{
  "d_model": 256,
  "n_head": 2,
  "activation": "squared_relu",
  "norm_place": "post",
  "norm_eps": 1e-06,
  "rope_fraction": 0.25,
  "beta1": 0.9,
  "beta2": 0.98,
  "warmup_steps": 229,
  "seq_len": 384,
  "train_tokens": 666900000
}
Each number is 50 + 12 x the weight over its row's rms, rounded and kept within 0 to 99. Layers, rows and columns count from 0. The size before them is the row's rms in percent of the matrix's.

# o: layer 9 attention output (transposed), 256x256, rms 0.0598, rows 85-102,213-230, columns 0-127
# v: layer 9 attention value, 128x256, rms 0.0601, rows 86-103, columns 0-127
o85 118:38 26 65 56 50 42 64 56 39 54 45 51 47 71 70 54 45 58 47 47 68 71 43 31 47 38 60 46 62 38 38 52 55 62 57 32 58 56 51 47 49 65 50 55 54 48 57 45 58 29 56 47 53 40 41 50 47 65 52 56 47 75 74 56 66 49 45 57 37 48 73 66 59 38 40 55 50 53 64 40 60 44 42 37 52 46 39 60 45 54 28 40 48 28 52 66 48 40 38 57 58 54 33 58 57 61 47 53 51 51 46 34 70 38 60 80 48 45 42 55 37 65 49 58 76 32 46 64
o213 109:56 65 56 69 67 35 56 54 43 44 58 25 54 43 51 44 40 55 68 47 48 35 45 62 39 47 40 54 33 43 65 34 54 46 55 49 58 61 53 53 71 75 38 53 62 52 31 50 47 56 55 43 37 46 54 26 53 55 58 64 73 84 53 28 46 50 41 63 45 46 50 53 45 41 24 36 49 54 64 37 58 65 45 57 53 66 68 51 48 55 48 45 50 60 50 48 74 48 55 62 40 37 43 21 54 57 42 45 52 63 40 72 42 32 48 75 67 51 61 75 54 45 52 25 53 53 48 47
v86 098:42 64 67 49 55 48 44 61 54 71 57 52 53 65 36 23 85 30 67 52 52 54 59 41 45 55 59 56 41 52 74 60 37 41 41 40 41 65 37 42 47 40 44 16 60 56 64 47 66 52 39 56 34 23 20 55 43 52 44 60 38 60 51 47 36 35 36 59 55 39 34 36 44 68 61 56 41 43 55 48 76 61 38 56 53 36 30 61 38 47 60 66 68 40 68 64 60 45 72 39 45 66 41 59 58 36 51 52 53 64 45 64 44 42 61 58 55 52 59 72 55 59 40 49 61 53 47 37
o86 091:25 49 55 50 51 46 35 32 54 54 30 33 55 31 52 40 51 40 37 70 47 42 49 59 49 37 38 44 42 34 47 48 44 54 23 54 21 45 35 59 67 66 47 45 54 60 58 35 66 57 64 30 40 43 59 58 51 55 56 64 45 59 55 42 42 57 36 84 54 34 45 55 55 65 56 43 44 45 44 23 61 56 39 48 50 51 52 56 40 65 67 41 52 14 85 30 55 43 47 46 73 48 66 52 67 65 56 45 58 45 31 49 84 57 55 52 51 64 60 49 34 52 50 45 51 36 38 50
o214 099:49 56 50 54 56 58 37 53 59 69 36 58 70 48 60 27 44 27 62 44 24 71 38 70 56 42 46 57 44 35 55 71 61 63 45 41 34 48 27 29 62 54 41 57 56 54 48 45 55 54 40 55 52 37 58 37 37 40 61 51 50 61 55 31 48 76 51 51 43 42 40 60 51 40 40 53 54 43 61 55 34 63 49 54 33 35 38 37 49 53 41 47 62 43 63 60 50 37 32 48 30 49 63 52 40 34 27 57 52 49 57 47 55 75 37 56 57 50 39 51 55 34 54 40 53 36 55 54
v87 098:40 49 42 47 50 35 35 63 41 56 48 46 29 38 51 69 53 69 57 67 61 57 33 55 44 51 50 58 34 61 59 50 38 69 45 57 54 49 62 45 66 44 67 45 61 29 62 45 41 33 51 27 35 44 44 50 44 55 65 41 60 36 45 39 59 59 46 64 35 44 61 52 59 51 45 46 67 57 74 51 14 52 38 32 59 46 49 56 43 54 40 30 25 57 31 33 50 26 44 46 40 56 59 41 57 43 41 41 38 73 67 38 56 51 56 51 35 43 21 60 49 55 46 50 43 52 50 39
o87 109:50 50 33 66 60 44 53 42 60 51 37 56 37 38 34 57 47 48 62 32 46 50 50 43 38 64 68 36 61 41 73 30 41 56 37 27 76 63 66 43 58 27 59 40 64 51 68 61 51 39 38 46 57 37 41 60 55 27 69 52 54 78 58 56 47 44 73 49 31 37 62 57 34 55 61 54 69 70 54 71 39 39 54 51 49 35 50 55 46 50 42 30 62 55 34 40 40 54 40 55 46 66 46 38 51 54 44 60 48 36 51 44 41 38 41 72 57 64 32 33 44 55 56 47 55 63 53 45
o215 102:51 71 54 56 68 52 36 56 39 64 42 42 41 33 62 67 80 55 53 64 53 39 49 50 28 47 37 58 36 30 52 55 42 66 54 51 62 51 49 53 54 40 49 38 67 45 47 18 33 35 51 45 56 67 59 69 42 25 59 49 69 55 41 53 50 47 53 74 60 33 69 46 29 50 63 45 46 45 56 64 33 50 36 31 57 50 44 75 42 41 35 37 72 65 49 30 48 59 39 54 60 66 65 58 59 53 55 43 58 48 61 49 53 38 51 54 52 42 36 42 35 44 47 42 63 51 67 53
v88 094:38 49 54 39 57 39 54 34 41 65 52 34 44 37 48 36 60 48 46 57 45 45 46 42 36 37 44 49 46 50 31 37 21 46 66 59 47 38 34 47 38 50 53 72 43 61 46 49 55 50 58 34 38 42 62 55 60 58 50 60 44 78 53 70 45 28 63 55 69 57 44 65 46 57 32 35 49 45 49 43 47 67 44 32 46 59 40 59 39 32 50 31 58 32 48 46 52 49 51 53 57 20 45 49 45 43 73 95 31 80 53 62 29 56 53 54 54 42 71 58 49 52 65 46 46 61 54 47
o88 090:64 64 46 57 45 61 50 40 61 51 63 25 53 37 56 42 60 59 39 32 42 40 40 48 44 56 33 42 50 50 66 48 40 39 50 65 50 57 47 41 34 64 51 51 51 30 43 71 74 27 35 43 48 63 73 32 51 63 58 64 46 33 41 44 56 44 45 58 71 61 17 46 28 50 38 77 35 52 58 39 58 72 48 44 43 32 60 53 52 43 53 48 28 49 59 62 57 55 40 60 56 19 66 40 55 36 62 35 44 60 51 64 35 54 59 48 74 36 51 60 52 56 62 44 58 37 49 35
o216 096:62 70 61 38 47 21 62 43 32 49 39 52 55 50 35 61 59 49 70 47 37 50 33 63 61 50 45 55 53 62 32 53 30 40 55 38 54 75 53 40 60 35 71 57 62 55 42 50 57 57 31 49 54 48 56 30 50 62 61 76 67 65 38 31 57 35 52 57 55 54 41 54 52 57 40 51 55 43 33 38 39 73 48 42 31 53 32 38 43 45 58 34 64 32 52 55 49 43 58 50 63 49 34 36 35 25 34 47 39 49 28 59 53 39 46 43 48 37 33 48 50 42 27 27 40 39 56 65
v89 108:36 46 37 46 40 34 67 43 43 42 66 38 52 33 39 61 43 62 38 58 31 59 65 46 50 46 70 45 47 51 48 40 58 47 47 55 38 47 55 60 16 42 60 56 33 46 50 53 33 23 54 59 66 55 78 40 53 53 41 45 40 39 43 69 45 72 57 57 51 41 30 48 45 41 41 35 45 52 61 37 31 42 43 47 34 59 46 29 53 56 51 40 57 65 50 66 52 29 34 33 43 42 49 46 64 39 75 55 51 62 48 51 39 52 63 45 50 64 47 50 60 47 34 39 28 56 33 63
o89 110:46 25 31 56 41 44 70 62 47 50 57 65 50 37 38 55 35 71 27 56 34 48 52 60 47 51 58 50 62 34 53 48 57 22 52 51 42 58 59 51 55 55 77 45 42 42 45 35 51 38 57 49 53 66 71 40 44 40 44 45 54 44 33 67 46 56 59 50 75 47 55 10 34 55 39 36 43 67 61 41 47 44 44 29 30 69 50 76 64 41 81 52 54 58 46 62 50 38 62 38 48 46 47 66 44 68 72 43 72 50 49 68 45 66 64 57 29 50 61 75 58 42 45 57 42 56 58 64
o217 097:33 48 29 40 39 65 60 44 48 49 50 66 44 42 37 38 55 64 72 57 62 40 66 48 42 36 54 37 51 64 40 43 46 43 55 59 42 55 40 61 25 58 65 53 43 28 53 38 51 40 55 74 46 71 76 35 38 43 25 41 42 49 45 58 36 46 36 53 47 49 40 28 59 55 64 56 42 57 53 56 67 36 26 39 39 69 64 58 56 41 22 77 31 58 64 66 44 49 55 44 48 61 34 43 57 51 56 38 38 75 45 50 48 54 42 45 58 48 62 47 52 56 38 65 50 54 47 45
v90 105:67 41 41 56 39 45 51 64 53 44 56 57 66 48 35 45 94 61 38 40 62 58 57 40 53 34 33 54 34 51 50 46 70 36 46 42 43 60 55 43 19 63 42 44 61 46 53 52 48 33 63 60 67 41 34 44 45 61 66 43 33 44 56 52 60 55 37 67 58 44 56 32 40 52 47 80 33 53 39 61 57 58 62 50 55 69 41 63 49 34 56 59 81 55 56 64 31 56 61 39 77 61 50 54 48 60 84 54 68 57 45 62 38 51 60 60 45 72 45 52 30 21 47 35 38 59 46 40
o90 101:52 26 56 60 51 55 58 43 54 42 50 33 64 62 46 38 40 59 41 54 65 48 64 34 67 66 34 54 50 68 49 40 52 33 37 52 35 56 58 52 47 62 77 59 66 37 53 35 76 32 39 55 38 54 23 65 54 33 45 49 31 47 53 55 56 55 81 70 65 59 53 35 45 41 51 46 42 46 64 67 56 50 52 48 57 59 43 54 62 45 48 39 41 38 48 37 30 67 55 47 34 51 46 59 59 42 53 47 75 71 42 62 53 69 58 57 74 46 60 67 58 32 68 66 38 56 53 47
o218 108:42 53 59 51 30 42 69 73 59 32 60 30 56 50 73 68 26 62 40 52 37 44 60 49 36 61 37 56 56 30 39 64 49 59 43 57 30 68 44 47 53 58 56 50 69 54 39 62 62 31 52 57 44 58 17 64 57 56 57 45 29 31 73 57 66 41 38 46 40 44 68 61 48 53 34 37 59 46 50 43 32 55 62 41 62 61 51 70 55 37 45 33 60 45 61 25 26 37 46 46 50 48 51 71 33 42 56 43 56 57 78 42 66 32 60 62 57 55 67 53 46 11 46 20 49 32 46 54
v91 103:59 58 50 47 61 67 51 40 62 37 48 49 46 44 32 36 71 61 48 34 61 55 62 61 42 30 35 50 45 51 73 53 63 37 54 29 39 41 68 62 70 50 45 37 39 40 48 43 52 49 63 63 38 40 27 41 42 45 41 55 53 76 57 61 53 44 49 60 32 58 69 58 33 39 67 63 71 57 43 61 34 65 56 56 59 48 44 40 43 31 45 62 30 53 47 61 53 67 80 48 33 47 36 52 24 38 51 61 69 19 51 63 56 32 42 50 44 46 50 54 43 51 55 26 60 57 45 42
o91 109:63 59 47 60 38 62 56 50 54 49 38 50 45 54 49 50 59 39 71 69 63 39 46 72 57 57 46 58 49 71 58 47 36 44 40 44 42 41 41 36 49 38 42 63 50 50 40 51 62 79 52 58 57 28 60 43 46 50 41 71 45 38 62 31 30 61 60 58 24 53 35 67 20 61 57 52 69 48 46 51 52 71 55 52 57 31 56 40 45 60 46 38 42 46 53 66 42 55 28 57 43 64 57 51 48 56 45 52 51 50 31 62 62 33 56 66 49 41 33 30 34 59 56 59 35 49 35 49
o219 086:62 64 45 43 69 58 59 48 43 49 60 48 55 55 38 15 53 50 52 24 51 64 39 56 42 61 41 47 49 51 62 51 49 48 36 47 57 60 57 40 28 49 50 65 52 50 35 45 48 43 71 61 48 41 53 18 53 41 36 41 48 43 59 42 49 64 45 64 60 47 49 36 51 30 58 51 73 54 64 86 42 52 56 57 59 51 64 60 34 28 42 57 42 46 67 39 57 50 56 51 53 30 59 53 50 53 32 46 48 21 62 48 49 53 38 73 60 50 40 42 38 43 56 60 50 42 31 48
v92 097:36 50 43 41 43 52 39 62 51 61 40 32 42 48 57 35 48 43 46 58 45 61 55 41 63 44 65 38 68 54 46 59 33 64 36 35 57 47 60 42 24 48 54 73 47 41 48 44 41 37 38 45 55 52 69 55 67 36 55 30 57 72 42 56 24 51 42 44 59 56 35 63 41 47 51 63 20 46 73 31 76 52 63 42 54 48 44 58 32 32 46 36 41 71 75 67 43 23 53 42 50 57 37 50 54 56 40 66 49 53 62 58 43 61 46 57 30 46 42 48 58 28 55 72 27 42 26 50
o92 114:45 49 34 64 41 58 52 62 57 60 65 88 43 33 43 36 53 50 41 47 61 49 60 58 49 42 65 52 59 15 35 50 37 66 36 50 52 53 45 54 43 56 63 36 65 56 27 29 59 52 58 60 54 55 64 43 38 54 47 46 59 43 55 57 39 46 44 35 43 58 53 63 56 66 51 47 32 49 48 56 56 51 43 39 22 53 34 66 46 35 35 42 63 57 44 66 45 30 54 45 60 53 48 58 65 52 64 62 44 42 60 60 23 43 59 63 64 48 56 58 58 33 29 55 52 40 60 42
o220 085:49 67 49 63 73 57 57 56 52 51 57 50 53 31 38 52 45 48 29 47 37 21 43 53 31 51 63 37 45 40 35 34 51 51 41 31 53 47 59 58 67 59 51 45 62 52 38 34 50 31 51 33 50 65 48 48 46 55 53 44 55 65 58 61 48 77 43 74 47 46 49 33 34 43 36 39 33 67 50 41 46 45 28 35 57 58 40 43 30 22 37 47 45 63 54 55 52 60 56 46 58 40 36 70 44 52 26 72 36 35 51 49 46 43 53 24 49 42 47 63 47 28 48 35 66 51 47 45
v93 102:42 50 58 61 52 49 58 50 50 61 43 60 41 46 58 57 48 42 49 46 58 48 50 49 55 47 55 58 73 37 58 51 42 51 40 58 48 46 46 28 43 51 36 62 53 49 61 54 35 47 53 74 66 42 49 41 46 68 54 64 49 39 36 63 43 64 57 38 36 59 49 54 36 62 38 58 62 42 27 68 56 69 53 51 52 37 55 51 41 41 42 62 54 65 71 70 50 65 48 52 32 55 62 50 60 67 67 48 65 31 50 56 72 33 28 48 56 46 42 48 51 65 49 28 47 38 17 56
o93 118:44 36 35 56 50 52 68 56 35 53 66 61 47 52 45 64 35 52 75 46 84 54 48 48 41 63 56 60 62 42 34 72 48 40 55 58 44 47 57 55 45 43 47 56 38 65 60 53 52 54 71 62 56 33 65 42 61 64 40 41 51 50 38 45 34 47 42 32 24 54 38 90 46 75 65 44 55 45 37 60 35 61 43 44 58 53 41 81 29 47 40 47 70 60 41 55 66 61 49 47 49 57 49 45 45 46 39 55 57 35 33 56 50 42 59 68 62 55 50 61 59 48 53 47 69 49 50 59
o221 102:48 61 41 37 40 52 50 62 43 65 59 58 46 54 50 52 35 45 37 56 52 37 23 64 18 41 60 41 55 39 30 69 51 50 26 59 58 47 35 78 55 69 30 48 40 49 42 57 44 55 60 60 62 57 52 58 50 45 42 61 51 25 34 66 60 65 36 37 67 66 70 51 51 56 24 29 33 49 57 58 59 31 54 34 53 57 52 72 65 41 54 45 67 51 59 70 53 65 42 39 36 32 34 57 50 56 59 50 55 46 45 27 50 56 51 50 61 70 36 71 46 58 56 46 56 48 70 42
v94 105:67 55 33 43 34 63 56 58 48 55 41 63 52 38 44 60 42 47 53 45 51 54 50 51 52 39 56 54 51 64 66 52 51 37 62 47 50 59 59 60 73 59 49 69 40 45 41 33 38 43 51 28 52 59 67 63 29 52 51 42 54 58 57 54 40 69 44 42 33 69 48 69 46 48 62 62 62 43 48 64 19 42 40 40 52 41 37 31 43 43 60 25 39 50 23 59 68 54 64 48 56 52 32 54 46 60 29 44 33 50 67 47 42 39 41 35 50 61 48 60 55 45 35 40 62 54 33 76
o94 107:69 43 62 54 50 59 47 51 44 43 70 50 50 57 43 47 81 65 77 49 51 56 70 56 69 73 49 50 69 65 68 41 41 31 59 60 65 65 52 50 58 32 62 61 52 59 40 52 32 66 51 64 55 46 56 43 41 51 45 37 52 55 49 47 47 53 58 42 62 54 57 57 14 56 55 49 54 54 35 62 46 53 58 48 62 75 44 57 46 53 54 69 31 53 17 56 61 69 63 43 44 32 31 50 35 60 60 41 57 45 27 48 37 45 53 55 48 58 37 50 44 58 47 48 33 56 58 47
o222 099:65 18 45 55 44 77 56 57 35 63 71 65 57 32 42 45 58 62 51 47 34 36 70 49 76 51 59 51 65 51 39 62 51 41 49 47 51 42 63 50 49 66 57 54 55 58 46 51 60 51 66 77 42 59 58 42 52 62 32 33 64 49 76 43 39 60 52 43 34 58 57 56 53 61 41 45 55 31 52 72 52 61 56 50 52 60 54 66 32 58 56 50 47 62 32 58 54 38 42 42 66 37 20 41 55 30 46 32 54 49 42 68 46 32 61 67 47 55 39 63 46 54 40 34 31 20 54 53
v95 097:49 40 38 62 35 41 42 48 48 64 57 50 51 44 59 39 40 40 41 38 53 50 39 56 42 47 58 62 45 39 49 35 82 48 60 52 50 33 57 63 70 46 57 47 55 48 52 46 42 49 43 40 42 64 70 52 52 49 34 52 39 48 41 54 67 48 35 28 35 35 44 43 48 62 52 19 45 30 63 42 53 57 57 32 48 60 40 62 66 66 57 26 41 60 41 34 74 50 65 53 62 34 52 64 32 47 43 51 27 56 58 46 60 59 72 57 37 75 66 44 45 53 63 65 72 48 36 48
o95 111:52 42 34 42 43 51 46 64 51 91 53 62 52 76 39 63 62 52 51 44 37 70 56 62 52 66 60 56 56 49 36 37 58 46 57 40 63 61 57 44 48 55 53 49 47 45 67 63 47 46 44 26 56 54 47 40 55 59 38 56 53 53 67 63 64 45 55 71 56 33 56 49 45 30 45 24 21 69 47 53 54 42 46 37 28 62 37 76 47 55 70 61 61 53 43 16 54 43 63 40 49 60 38 43 41 48 54 54 53 46 68 62 64 67 72 43 35 50 57 40 57 48 39 62 41 49 74 38
o223 085:77 27 45 74 51 55 40 89 48 72 46 47 48 57 55 55 53 55 61 57 31 36 50 57 47 49 30 64 58 54 39 43 32 36 55 45 57 47 60 21 65 49 65 37 49 74 50 40 38 57 44 35 35 55 55 61 55 33 33 48 64 44 46 35 72 40 60 58 64 56 42 44 40 68 48 35 45 43 46 42 38 24 61 61 61 46 47 64 79 65 67 46 60 61 41 55 51 66 63 68 37 42 46 43 59 49 44 63 32 48 52 63 52 39 55 53 50 56 52 33 38 55 46 62 39 49 58 66
v96 104:36 60 53 40 66 48 44 38 51 46 51 44 48 52 59 56 45 39 46 63 43 52 61 49 41 40 65 45 42 57 45 42 51 40 41 39 39 48 84 62 38 37 39 58 26 44 37 59 30 29 53 40 53 52 73 71 49 39 51 49 48 61 48 46 67 41 55 50 44 46 72 47 55 68 43 40 21 56 55 66 15 66 38 46 48 51 25 49 49 48 43 28 46 46 54 33 53 30 47 61 62 38 29 57 53 58 45 66 23 59 52 58 38 43 62 58 38 38 77 62 76 38 48 37 34 36 47 30
o96 096:45 64 42 43 62 55 63 48 45 63 71 37 47 53 56 52 41 56 12 80 38 34 51 45 64 50 62 37 51 59 58 57 61 36 51 50 63 47 49 60 56 53 39 36 45 61 49 57 41 56 48 37 55 65 48 51 45 70 47 36 69 54 79 51 39 48 65 73 57 47 73 50 48 42 51 63 52 56 52 56 50 56 45 47 32 63 25 69 66 41 62 51 45 87 38 28 66 51 43 47 43 25 41 64 26 53 54 59 55 70 45 64 52 38 50 59 54 51 55 45 63 48 48 47 49 64 37 53
o224 096:50 56 53 60 68 61 45 61 69 36 55 41 49 32 65 44 63 49 26 33 28 42 58 56 34 52 46 39 39 52 66 48 50 38 26 56 58 49 66 52 43 52 62 38 63 49 37 15 46 50 68 60 63 59 52 57 30 36 62 36 65 61 66 37 62 36 54 43 37 31 64 56 41 48 55 70 61 33 46 62 40 55 39 45 66 66 48 67 44 43 50 42 46 57 50 39 60 46 48 56 57 28 22 48 37 35 44 33 56 39 32 51 56 41 57 58 55 39 47 54 51 60 57 39 32 57 47 36
v97 102:53 50 53 49 50 45 64 54 59 50 43 62 36 38 59 33 59 55 61 65 48 51 59 61 61 42 34 46 45 64 64 52 49 49 53 49 43 57 42 28 42 37 33 17 37 35 70 30 49 42 41 54 46 50 29 39 48 53 45 38 58 64 46 57 68 43 65 74 26 45 69 53 59 57 67 55 57 49 43 48 38 69 36 52 57 40 24 67 42 50 50 32 47 62 47 45 70 45 52 61 27 52 48 36 53 55 59 71 37 34 75 35 39 29 38 63 38 55 67 72 60 48 54 49 39 61 56 78
o97 099:67 50 43 37 47 44 38 54 62 43 54 60 46 59 36 50 74 21 51 44 50 50 61 57 38 39 59 44 73 42 64 37 36 37 53 49 53 57 54 39 42 58 41 70 55 66 49 45 31 57 43 49 48 39 73 58 55 66 66 62 44 34 50 46 58 58 68 53 49 38 73 63 56 51 55 70 56 64 50 46 31 53 47 43 32 24 37 43 72 46 69 29 45 41 48 52 66 48 42 60 32 61 57 47 58 37 38 34 43 58 57 34 48 27 43 33 45 49 71 35 58 66 49 43 32 55 29 56
o225 106:44 41 43 53 32 44 37 61 53 46 62 76 43 34 25 38 44 35 27 55 49 55 42 41 29 51 79 45 53 31 58 44 68 48 37 62 44 50 41 55 69 54 34 34 58 31 50 28 48 57 36 33 44 52 52 40 35 51 36 34 51 48 42 49 58 47 52 54 47 50 52 43 51 61 50 58 52 59 42 39 24 50 50 61 46 49 43 70 54 45 65 50 26 62 58 50 48 43 53 50 46 54 37 55 56 63 42 51 57 80 75 40 56 37 55 41 53 50 54 39 59 27 49 50 29 47 33 42
v98 094:75 45 47 32 67 66 50 42 39 59 40 54 58 58 54 56 52 53 50 59 61 36 42 39 46 36 33 48 65 42 61 53 67 46 53 26 65 42 73 39 52 49 48 35 36 49 39 47 51 41 56 34 32 41 37 34 81 34 63 51 42 78 59 55 35 63 59 38 38 41 55 29 41 50 65 57 45 42 41 56 57 40 54 59 52 67 53 42 50 42 51 40 61 68 45 41 50 60 58 42 72 61 23 70 52 52 39 40 63 59 33 61 63 65 59 43 50 57 49 50 46 51 42 27 48 45 44 21
o98 107:51 38 50 49 47 69 71 63 39 80 61 36 61 56 48 42 60 43 53 71 63 42 65 58 76 55 53 71 51 42 30 56 57 59 55 64 53 44 59 36 35 64 50 58 36 40 54 64 61 65 64 46 49 47 51 53 57 61 37 59 41 37 57 46 35 70 37 39 53 56 64 46 67 54 42 63 45 44 46 39 38 78 39 50 29 36 46 59 54 43 53 52 76 70 64 40 45 40 62 34 76 53 16 67 44 25 68 53 49 69 44 39 64 68 58 40 42 25 51 20 57 33 47 69 43 57 40 45
o226 099:54 31 80 56 54 57 64 47 40 46 52 49 51 64 55 40 30 46 75 38 62 46 41 54 69 50 29 35 59 57 66 73 37 67 74 30 61 41 75 50 47 67 63 52 45 55 58 63 54 72 50 55 57 30 37 38 56 61 67 26 74 73 57 35 57 75 51 42 67 35 70 67 55 31 44 51 56 35 33 62 54 38 58 47 57 45 73 36 52 47 53 44 49 44 70 32 58 59 58 35 51 56 28 68 56 54 40 44 31 44 54 53 42 74 56 43 44 61 42 47 48 34 56 61 42 49 64 40
v99 117:69 55 55 41 28 55 35 48 43 46 40 46 53 55 40 54 58 36 44 62 61 44 63 62 40 50 60 50 43 51 49 44 42 50 41 48 45 45 40 37 34 54 66 53 69 47 61 23 45 47 42 46 55 55 74 40 72 44 65 58 61 15 67 32 44 34 56 56 48 62 71 50 47 60 47 46 64 38 76 57 59 51 56 50 60 55 29 62 40 45 35 63 65 50 43 59 38 27 46 45 45 42 60 49 43 53 52 68 63 57 60 54 53 45 55 50 51 50 49 53 36 46 37 20 52 58 12 78
o99 109:70 44 57 50 52 52 55 48 54 40 59 50 47 52 26 52 50 64 53 44 58 52 74 42 54 52 60 49 59 60 51 65 56 37 69 55 55 53 45 58 37 39 63 73 70 71 46 45 48 62 58 66 53 42 66 65 61 58 43 35 41 51 58 25 47 34 64 52 51 52 53 40 21 48 42 39 56 61 64 58 58 43 59 42 42 54 20 56 54 46 52 57 43 71 23 74 40 55 51 46 58 68 48 54 40 61 47 67 51 45 33 79 50 28 55 64 50 55 59 50 39 45 34 24 72 42 63 70
o227 097:53 80 40 42 47 80 62 43 22 48 40 36 38 32 60 40 52 54 63 41 37 39 61 54 29 45 49 66 48 76 65 42 60 75 30 45 41 44 43 49 56 46 49 55 53 55 33 43 57 41 52 27 56 59 44 45 44 60 49 53 43 31 58 38 48 45 47 60 56 48 52 48 49 50 39 28 35 53 53 51 37 66 15 36 42 42 49 43 40 57 43 59 57 50 46 42 25 41 59 54 59 31 46 45 21 49 55 56 51 40 54 39 71 34 48 38 54 70 58 25 55 44 42 23 56 43 52 50
v100 097:34 60 56 68 32 38 48 61 51 52 50 56 40 52 62 57 36 29 50 34 37 43 43 47 46 65 58 41 45 67 42 55 34 37 38 56 61 73 59 35 28 44 46 67 57 40 62 70 36 29 35 74 47 77 71 55 32 67 48 40 43 35 58 52 59 54 66 48 42 33 51 45 46 45 43 28 50 26 69 42 33 40 58 41 68 47 39 60 65 52 64 47 65 27 40 19 50 59 50 45 35 34 54 64 57 63 45 47 32 61 64 40 50 45 37 52 50 62 45 55 55 57 52 47 64 45 34 53
o100 100:39 53 46 53 33 52 49 48 35 42 25 64 32 52 53 80 36 52 41 28 53 76 35 45 40 54 63 38 64 62 56 53 36 33 54 33 60 59 60 66 55 49 38 65 67 68 50 46 61 45 44 35 45 61 74 44 65 47 53 55 47 63 60 42 66 54 62 47 35 57 49 38 62 43 54 48 63 64 60 54 60 34 38 14 39 28 45 39 57 69 61 28 63 44 47 43 58 58 60 64 48 65 43 38 58 51 35 63 47 29 45 50 76 35 62 65 71 58 44 53 34 35 44 50 55 69 60 48
o228 095:53 75 33 57 50 29 46 77 52 31 54 67 23 47 46 73 39 44 46 69 33 69 20 37 44 50 75 61 71 45 57 48 28 52 40 42 70 55 38 40 61 37 36 43 37 72 53 49 44 42 56 44 50 62 39 61 51 40 56 48 62 59 40 48 52 48 63 46 76 59 63 50 60 64 65 38 42 65 53 63 42 59 53 40 30 38 47 72 61 58 48 27 57 51 46 74 73 62 56 44 53 43 43 39 60 60 66 42 58 43 49 29 65 59 58 46 66 27 51 61 59 46 59 37 48 66 61 63
v101 111:54 49 46 53 48 55 37 49 64 58 63 47 62 56 32 45 83 42 53 53 45 48 51 59 52 48 55 42 45 66 68 45 43 35 52 58 54 43 42 54 83 61 37 29 52 59 65 38 72 50 50 46 36 50 31 53 58 58 57 55 39 45 50 66 50 49 41 66 38 53 66 60 49 42 73 41 54 26 31 37 35 57 51 55 60 52 23 57 60 44 60 69 17 54 34 49 58 54 58 60 45 38 45 44 45 46 58 54 58 31 54 51 65 43 53 52 55 42 64 59 23 57 51 55 66 65 60 52
o101 109:60 53 46 57 32 56 51 46 70 57 21 49 73 49 43 43 64 47 67 42 58 60 66 61 60 44 35 59 58 30 56 55 49 49 46 45 45 35 53 20 41 44 37 55 53 45 72 50 71 59 49 48 43 34 62 43 48 41 53 71 46 43 46 61 59 38 36 60 23 46 46 72 57 50 59 52 59 39 61 41 19 57 39 65 56 21 31 45 45 64 44 52 54 51 52 49 39 43 49 62 33 48 48 50 72 41 52 46 38 56 66 62 56 46 46 45 49 54 58 43 35 49 43 58 60 61 43 36
o229 081:26 46 45 52 26 50 36 68 53 61 44 58 58 55 51 59 63 65 59 35 33 60 61 57 72 45 42 44 58 44 57 57 59 43 40 56 61 59 54 35 52 47 51 61 30 60 46 50 46 61 40 57 59 71 61 39 41 40 53 70 65 58 50 49 79 70 56 67 50 51 51 62 38 36 44 37 63 46 38 47 22 54 69 45 56 39 47 46 43 59 64 66 49 40 58 41 52 54 63 60 33 36 61 57 48 64 60 52 47 42 38 44 48 77 65 58 44 48 07 39 49 39 50 42 32 81 32 50
v102 102:29 50 51 38 58 47 48 61 42 49 41 36 31 60 38 60 41 76 41 47 60 50 47 45 46 58 49 61 56 28 43 60 29 62 40 54 42 54 33 37 33 43 63 67 35 53 38 51 52 57 22 50 58 72 63 54 60 50 49 51 36 56 51 51 47 61 44 52 59 61 10 60 63 45 48 48 66 46 82 26 44 60 46 50 46 56 52 53 38 34 31 59 26 56 59 46 52 46 43 62 36 51 74 49 44 47 49 49 34 45 47 51 36 72 61 49 36 57 36 57 51 43 45 70 41 40 75 15
o102 094:32 64 54 52 53 47 56 54 60 38 35 62 34 55 53 51 32 66 47 52 37 41 12 51 47 51 59 50 52 40 34 58 43 25 44 41 47 54 35 61 53 45 51 60 62 25 37 29 37 50 48 44 63 62 48 27 47 53 74 46 77 51 56 51 66 46 41 34 72 61 45 48 30 46 40 39 56 47 41 41 34 51 54 53 45 57 57 28 51 43 54 52 39 59 46 49 55 37 53 55 43 43 41 54 54 57 47 36 42 46 40 22 57 28 76 41 47 62 42 49 50 41 33 43 56 51 55 53
o230 093:28 57 51 58 61 46 56 28 53 36 49 58 39 38 60 53 51 48 60 70 67 33 27 39 21 47 57 62 32 42 46 43 62 53 51 49 51 55 24 67 62 39 60 47 58 20 44 53 60 24 46 30 52 73 39 63 61 41 52 40 71 49 35 64 50 79 50 46 61 76 41 46 48 62 52 30 43 57 55 44 40 62 29 38 62 65 55 36 39 38 35 38 38 49 51 52 41 51 46 52 45 49 52 73 48 66 44 46 51 57 43 46 60 54 49 54 47 40 39 39 45 29 50 52 44 51 68 49
v103 103:52 53 39 70 57 33 36 46 41 55 56 51 47 65 46 56 55 56 60 44 65 55 41 54 54 57 51 47 44 47 43 54 65 55 46 56 56 49 70 40 37 67 67 56 58 33 55 30 49 73 60 47 53 25 27 45 52 45 64 55 34 42 61 33 48 86 58 57 25 55 77 38 23 58 71 59 63 67 47 61 47 47 40 56 71 39 41 39 55 53 52 49 96 71 32 31 44 49 53 57 60 34 46 63 56 44 55 49 41 57 56 49 41 49 45 45 52 49 48 56 49 39 48 43 65 55 60 49